{
  "n_layer": 8,
  "d_model": 128,
  "n_head": 2,
  "n_kv_head": 2,
  "head_dim": 64,
  "d_mlp": 512,
  "vocab_size": 2048,
  "activation": "squared_leaky_relu",
  "norm": "rmsnorm",
  "norm_place": "pre",
  "norm_eps": 1e-07,
  "positions": "rope",
  "rope_base": 1020.0,
  "rope_fraction": 0.5,
  "qk_norm": true,
  "attn_scale": 0.131,
  "bias": "none",
  "tie_embeddings": false,
  "parallel_block": false,
  "extras": ["some layers without attention", "local attention windows", "shifted keys", "gated attention", "capped logits"],
  "init": "normal",
  "init_std_qkv": 0.0442,
  "init_std_o": 0.0,
  "init_std_up": 0.0442,
  "init_std_down": 0.0,
  "optimizer": "adamw",
  "lr": 0.00284,
  "beta1": 0.95,
  "beta2": 0.99,
  "weight_decay": 0.048,
  "lr_head": 0.00621,
  "grad_clip": 0.5,
  "warmup_steps": 409,
  "schedule": "wsd",
  "decay_fraction": 0.368,
  "decay_shape": "linear",
  "final_lr_fraction": 0.05,
  "batch_tokens": [8192, 16384, 24576],
  "seq_len": 1024,
  "doc_mask": true,
  "train_tokens": 138400000,
  "steps": 9231,
  "dataset": "wikipedia_en"
}
Each number is 128 + 32 x the weight over its row's rms, rounded and kept within 0 to 255. Layers, rows and columns count from 0. The size above them is the row's rms in percent of the matrix's.

# layer 3 attention output (transposed), 128x128, rms 0.211, rows 125-127, columns 64-127
size [111 102  94]
[[172 123 100 101 165 128 171  89 155 146 147 167 156 169 120 106 125 109 149 178 141 122  92 167  76 116 141 117 116  98 156 147 120 119 159 132  98 156 144 143 130 168 146  66 177 137 120 124 116  87 112 121 160 106 135 161  98 140 131 113 151  80 138  99]
 [125 142 147 129 134 132 104  93  68  64 140 129 111 124  92 130 136 126  94  96 169 153  82 156 167 142 146 140 132  76 119 185  69 130  71 112 180 156  75 133 119  88  90 200 110 113 151 149 104 197 166 154 138  87 136 162 166 111 138 155  70 149 102  87]
 [139 128 140 113 140 146 165 115 163 183 140 118 129 148  96 108 127 104 174 156 109 105 124 169  96 159 125 118 205  96 139 120 227  99 160 166 152 108 153 152 148 159 139  99 136 166 147 179 147  80 150 119 136 160  83 145  92 157 103  92  78 131 145 115]]
# layer 3 attention value, 128x128, rms 0.207, rows 126-127, columns 64-127
size [105  92]
[[125  97 161 153 114 162 103 132 125 154 167 125 152  88  89 127 164 130 120  61 136 122 153 178 128 191 118 200  65 123 151  98 160 120  99  52 130 118 155  82 150  80 147 120 151 143 158 155 141 105  90 116 173 170 132 149 104 112 138 118  99 140 109 111]
 [133 160 141 118 137 135  96 172  99 146 115 192 112 116 137 135 108 173 147 127 128 102  87 114 138  99  96  96 119 151 113  95 146 106 176 139 135 133 104 110  67 159 159 143 114  77  86 101 130 126 109 107 140 101 152 122 174  91 178  86 210 140 130 100]]
# layer 3 MLP up, 512x128, rms 0.185, rows 0-21, columns 64-127
size [ 19  15 102 108 103 111 125 105  92  11  95  13 114   9 116  14 103 104 115 105 112 108]
[[127 124  77 106 137 156 165 200 168 127 145 107 124 168 117 115  60 146 164 155 159 198 186 168 128 141 139 179  58 130 129 119 136 140 143 172 166 123 124 148 160 183 168 155  54 135 135 105 129 140 133 123 150 122 131  57 124 130  62 154 158 151 164 100]
 [137 167 151 116 119  93 115 120 113 109 112 126 132 169 145 197 146 133 104 113 173 136 179 142 164 142 141 126  45 207 123 154 121 164 156 115 143 133 165 127 105 124 171 113 143  99 154  96 105 166 101 195 153 125 174 171 157 133 115 115 165 132  87 146]
 [165 100  69 166 153  88 126 175 139 134 129 113 153 110 182 129  94 133 149 144 144 130 180  72 102 153 105 160 103 142  87  93 102  95 103 118 135 155 109 212 181  99 147  94  67 137  74 117 154 117 143 174 103 170 178 116 133 101 107 172 104 121 107 168]
 [196 101  89  97 136 135 132 130 164 183 199 147 136 109 143 108 109 156 149 133  75 125 153 127 143 169  90 129 108 157 122 143  93  46 115 231 122 162 116 167 133 125 105 128 126 128  93 163 191  87 159  89 115 101 143 142 101 135  96  79 113  59 163 133]
 [135 145 141 176  81 130 130  95  89 161  97 113 133 136 100  55  94 213 110  51 211 183 121 150 149 129  93 212 158 141 179 112 145 151 144 158 125 149 121 155  72 115  86 157 151 117 144 147 164  69 140 115 147 188 120  77 132  47 129  83 142 129 108 136]
 [194 137 150  98  94 160 128 153 182  93 126 108  84 126 144  77 109 112 138 147 151 119  97  79  96 160 217 158  93 135 125 140 111 129 114 174 141 197 155 121 156 167  72 108  93 131 173  83 146 191  49 108 153 114 123 118 117 133 116  85 110 169  91 129]
 [ 93  93  88  88 174 124  80 135 106 117  92 158 126 145  98 108 118 173 123 126 183 128 119  79 133 127  99 173 102 182 138 143 101 116 148  84 112  77 164 117 114  70 119 124 143 129 115 140  85 114 134 150 106 115  66 115 142  81 136  86 152 100  72  50]
 [118 122 109 180 140  79 142 133 124  72 107  96  86 193 187  85 120 158 182 153 186 141 103 160 124 137  87 142 118 127 103 197 129 154 140  84 127 117 180 176 125  88 130 136 143 161 103 165 148 101 148 166 119 168 148 190 127 106 180 110 128 122 115 117]
 [158 165  86 167 146  79 103 150  67  75 100 146  61 123 167 100 143 141 155  86 130 169 117 104 174  90 133  87  86 120 134 112  94 209 108  78 135  89 134 151 119 106 175 141 118  60 123 120 104 149  89  96 154 171 152 110 190 111 139 115 142 101 144 139]
 [132 130  53  95 139 115 110 141 116 148 180 134 152 136 124 181 129 167 149 147 108  90  95 146 147 110 124 190  96 143  89 126 138 164 123 111 115 144 118 167 102 113  49  87 140 153 154  69 194 158  98 159 105 151 132  71 124 173 149 136 142 142  89 106]
 [ 94 107 134 201 162 118 143 109 139 147 139 142 120 141  90 149 114 103  80  70 153 149 141  79 114  40  70 112 105 152  87 112  94 150  84 130 169 166 105 130  62 105 142 175 147 158 137 181 178 200  77 138 103  85 104 118 117 100 170 151 151 135  77 120]
 [ 94 148 131 117 202 177 142  98 132 182 147  88 131 102 125 197 155  94 118 125 145 110 158  51 140 110 140 137 153  75 115 187 155 125 199 119 112 153 107  75 134 127 130 145 124 165 135  80 135 169 129 178 107 130 134 124 167 116  90 193 134 143 154 130]
 [185  85 105  94 122 166 140 103 141 146  74 115 121  82 130  77 117  69 194 125  88  55 104 188 130 178 129 137 141 100 111  81  80 150 123 162 147 155 135 118 124 146 174 169 161  70 109 156 153 110 153 152 156  96  59 140 195 150 105 129 188 102 119 102]
 [104 150 137 106 122 154 141  87  84 128  89 101  57 102 134  93 156 114 121 188 182  92  67 119 124 143 146 135 119 125 151  99 164 115 161  63 175 161  90 113 128 163 127 100 136 163 129 120 126 142 204  87 101 111  77  52 126 164  87 120 100 159 139 119]
 [139 115  58 148 163 182  82 135 138 164 139 123 133 166 129 131 134 167 145 102 156 133  93 109 163 140 196 112 169 115 167 138 184 103 191 175 158  95 120 188  74 138  76 124 193 155  99 163 123 136 179 156 122 125  85 124 123 157 124 120 103 164 114 139]
 [137 141 121 142 124  84 114  95 153 158  85 137 118 152 155  61 119 144 155 123  81  98 117 120 150 144 123 123 147 127  87 128  91  85  91 176 156 119 103 105 119 100 107 119 196  84 146 123 145  68 136 132  91 115 144 138 111 127 160 108 123 135 141 142]
 [ 67  87  85 145  96 164 191 112 170 181 130 171 163 159  98 206 135 125 137  84 140 122 157 119 146 107 103 134 148 121 168  63 171  98 123 116 146  96 121 133 111 131  92 153 144 101 143 103 115 140  70 130 119 102  97 145 111 159 109 101 138 198  85 159]
 [165  96  70 134 105 113 148 156 183 140 160 134 191  89 130 162 116  91 169 144 124 158 161 141 134  96 148 147 110  74  98 165  95  92 102 111 154 140 160 120 172  68 169  96  52 181 142  96 139 163 133 155 173 146 160 157 127 134 170 128 113 145 140  82]
 [147 187 110 155 105  92 126 118 130 101 173 102 112 151 207 113  87 126 122  70 133 153  78 175 134  46 128 180 133 121 101 162  92 192  90  79 167 151  92 149  95 148  96 139  99 136 141 154 150 115 161 127  93 105 115 111 184  70 120 192 129 175 164 158]
 [147 170  89 115 101  97 134 132 114 125  27 153 164 151 179 130 135 166 174 124 128 162 118 166 140 144 100 122 132 139 140 136 117 147 106 154 144 172 149 100 127 154 125 105 198 140 137 123  80  84 123 139  73 125 150 136 150  58 163 183 179  77 128 150]
 [163  95 137 152 103 100 106 147 110 134  81  94  86 172 144 159 134 148  93 146 181 139 109 105 114 159 150 156 133  89  99 124 132  83 178  86 128 176 166 150 135 108 131 111 124 159 134 158  97 155  80  82 144 208 145 100 108 119  49 122  64 144 114 168]
 [ 99 166 153 145 145 161 139 100 156 168  89 161 158 136 156 104  55  60 121 129 137  47 113 117 137 136 129 136 165 123 112 135 161 120 133 187 123  97 157 154 106 133 146  53 170  91 128 133 107  92 161 173 174 105  59 120 149 104 133 121 152 159 108 120]]
# layer 3 MLP down (transposed), 512x128, rms 0.142, rows 0-21, columns 64-127
size [ 28  24 116 114 102 110 119 101  99  20 101  23 111  18 111  24 108 109 111 104 116 107]
[[105 143 143  98 142  77 129 112  92 161 134 126 176  82 184 161 155 157 116  73 133 139  75 128 158 116 101 114 121  89 122 174 146 120 128 126 127 158 135 132 174  95 149 135 152 150 187 138 154 160 104 103  91 107 151 186 183 138 111 121 131  92 132 113]
 [126 124 146 113 116 160 176 131  70 143 102 128 145 140 112 189  53 149 105  72  55 151 137 128 116 124 147 140 117 132 169  95 114 125 177 120 189  98 126 104 126 140  87 134  88 180 165 125  83 163 129 180 123 108 133  89  52 146 177 151  96 138 142 101]
 [123 157  88 189 157  82 110 165 126 155 153 145 151 127 103 113 158 167 111 127 133 144 124  89 136  68 139  97 162  63 118 110 106 136 118 182 156 167  93 143 181 134 135 126 159 170 140 122 151 144 146 185  95 106 144  82 168 129 136 143 157 113 103 198]
 [149 186 187 112 127 161 136 194 154 160 127 109 136 142 142 135 102 197 122 143 136 166  78  92 140  89 140 148 120 154 155 193 147 104 137 121   0 156 141  75 133 173 175 131 191  81 145 117  94 138 162 124 148 116 134 134 111 146 121 126  89  69 135 101]
 [116 153 122 129 116 124 119 116  73 113 177 133 122 108 211 136 119 117 121 140 234  95 169 131 122 159 144 160 172 180 133 138 117 164 115 122  74  92 169 149 114 143 118 179 140  93 120  68  76  84 170 126 149  95 101 111 118 208 113 163 115  98 151 145]
 [142 157 167  56  72  85 104 172 140 117 109 144 170 144 152  87  91 146  97 155 135  75 135 139  74 131 130  95 119 164 113 146  88 128  67  98 101 177 192  85 149 118 130 120 139 126 155  93 162 132  96 133 132  87  95 114 123 131 138 170 164 132 168  99]
 [124 122 152 107 119  92 127  72 109 124 123 160 101 143  85 108 171 103  81  96 126 127 132 124 158 103 166 151 123 148 126 119  60 142 142 135  32 153 129 131 129 118 141 175 159 140 164 141  75 133  98 109 140 160 143  87 159 114 135 150 143 143  99 123]
 [118 109  86  93  84 166 120 140 129 112 204 169 151 125  59 164 115 154  82 120 135 117 134 136 108 155 107 109 142 126  75  50 162 102 130 146  73 148 114 118 155 118 115 113 139 123 137 106 144 139 145  82 126 132 159  91  87 193 133 136  90 110 160 112]
 [142  83 153  69 135 129 135 121 151 149 127 109 144 102  92 126 141 117 140 183 131  70 134 100 136 111  83 185 169 114 116 134 147 139  79 184 133  88 119 126 146 123 127 102  99 129  97 127 168 133  73 108 166 180 121 111 151 104 141  95 160 194 141 128]
 [132 147 163 132 110 106 137 154 159 159 139 119  71 101 212 137 162  93 135 101 125 119 108 107 118 116 118 110 111 194 106 168 155  90  99 134  64 105 169 109 156 131  72 148 129  59 124 122 162 144 145 118 144 113 132 117  74 165 143 127 173 163 159 140]
 [155  99  56 158 130 157 136  65 107  76 138 102  62 106  66 115  91 115  85 135 136 164 111 120 141 136 120 152 124  99 129 165  98 129  89 134 154 161 129 160 168 130 117 144 109 161 137  98 134 129 138  57  68 122 167 109 164 103 118 152 141 133  94 112]
 [123 144 100 150 146 133 116 111 123 114 112 169 121 189 132  59 113  88 124 157 113 175 153 104 150 160 106  94 115  82 159 159 126 134  93 135 193 110 143 142 177 179  88 107 181 178 108 156  90 139  75 120  97 103 129 150 107 147 145 133 127  95 133 142]
 [135 109 133  91 143 123 144 130 173 170  81 111 122 135 194 162 166 133 111 120 139 145 109 109 162 169 118 138 147 139 110  47 147  96 187 178 110 137 148 103 116  94  62  98 144 109  87 125 141  63 110 173  85 159  69 190 108 146 133 150 106  98 102 159]
 [ 93 133 114 123 130 167 136 135 114 171 120 161  62 133 157 119 113  98 117 129 147  88 155 150  97 122 150 115 107 133 155  96 100 126 118 154 164  69 109 124 151 129 143 190 119 172 151  87 127 156 121 184 185  99  98 161  82 127  81 164 103 189 151 125]
 [138 179 169 131 140 113 111  92  50 141  79 138 116 124  79 123 127 167 109 100  91 159 145 109 165 151 130 122 164 115 130 124 125 137 140 154 128 101  93 140 120 140 103 161 117 198 150  79 111 149 103  74 134 162 182 122 128 132 146 109 136 145  95 108]
 [162 153  85 120 156  86 112  97 211 143 115 174 122 116 102 107 151 100 149 124 177 109 137  94 185 145  85 146  59 110 119 102 123 143 172 138  96  96 154 124 160 152 121 122 119  93  98 142 159 211 148 130 122  67 164 132  98 112 138 181 131 112 192 104]
 [175 116 119  70 121  86 102 100  79 166 181 131 175 164 132 140 169 157 144 169  88 187 149 169 151 105 141 126 149  92 161 133  90  91 104 171 173 116 134  97 140 109 126 131 180 136 101  94 120 141 140 101 134 214 126  90  75 131 127  94 161  73 147 101]
 [163 143 149  65 164 143 130 104 142 122  84 135 142 188 158 124 126 144 176  66 157 128 131 104  80 193 109 168 107 135  89  91 149 111 160 135 226 116 115 146 147 132  88  87 162 144 141 142 142 139  77 175 153  93 131 139 118  92  92 104 143 164 185  73]
 [115 104  85 141 188 160 165 135 136 125 111 115 104  76 115 147 134 136 179 131 205 178 114 139 139 130 182 106 180 135 179 113 150 145 115 147 170 108 110 129 143 127 104 129 141  88 121 127 173 181 149 121 177  64 110 157  84 144 144  88 126 185 174  58]
 [137 168 110 148  73  50 210 155 108 115 179  95 121  91 140 175 107  74 165 126  85  61 143 146 114  83 106 102 127 107 100 121 176 136 151 134 162 135 109 156 142  86  60 114 125 131 137 120 103 223 131 137 149  84 153  99 165 102 132  88 147 167 165 172]
 [127 105 137 100 151 123 133  94 152 138 117 187  95 167 150 138 125 120 129 103 109  72 138 138 113 128  98  88 114 156 115  63 122 110 135 117 224  62  77 100 170 129 116 130 144 100  86 140 119 113  96 117  89 136 170 172 165 121 201 159 138 103 126 126]
 [ 68  94 109 113 115 167 127 118  56 108 173  58 103 153 100 125 162 145 113 139 154 124 111  84 133 131 102 118 115  99 116 120 128 136 165  73 183  80 107 124 118  80  26 116 116  87 122 150  95 126  78 119 141 149 120 176 171 168 103 102 137 130  85 105]]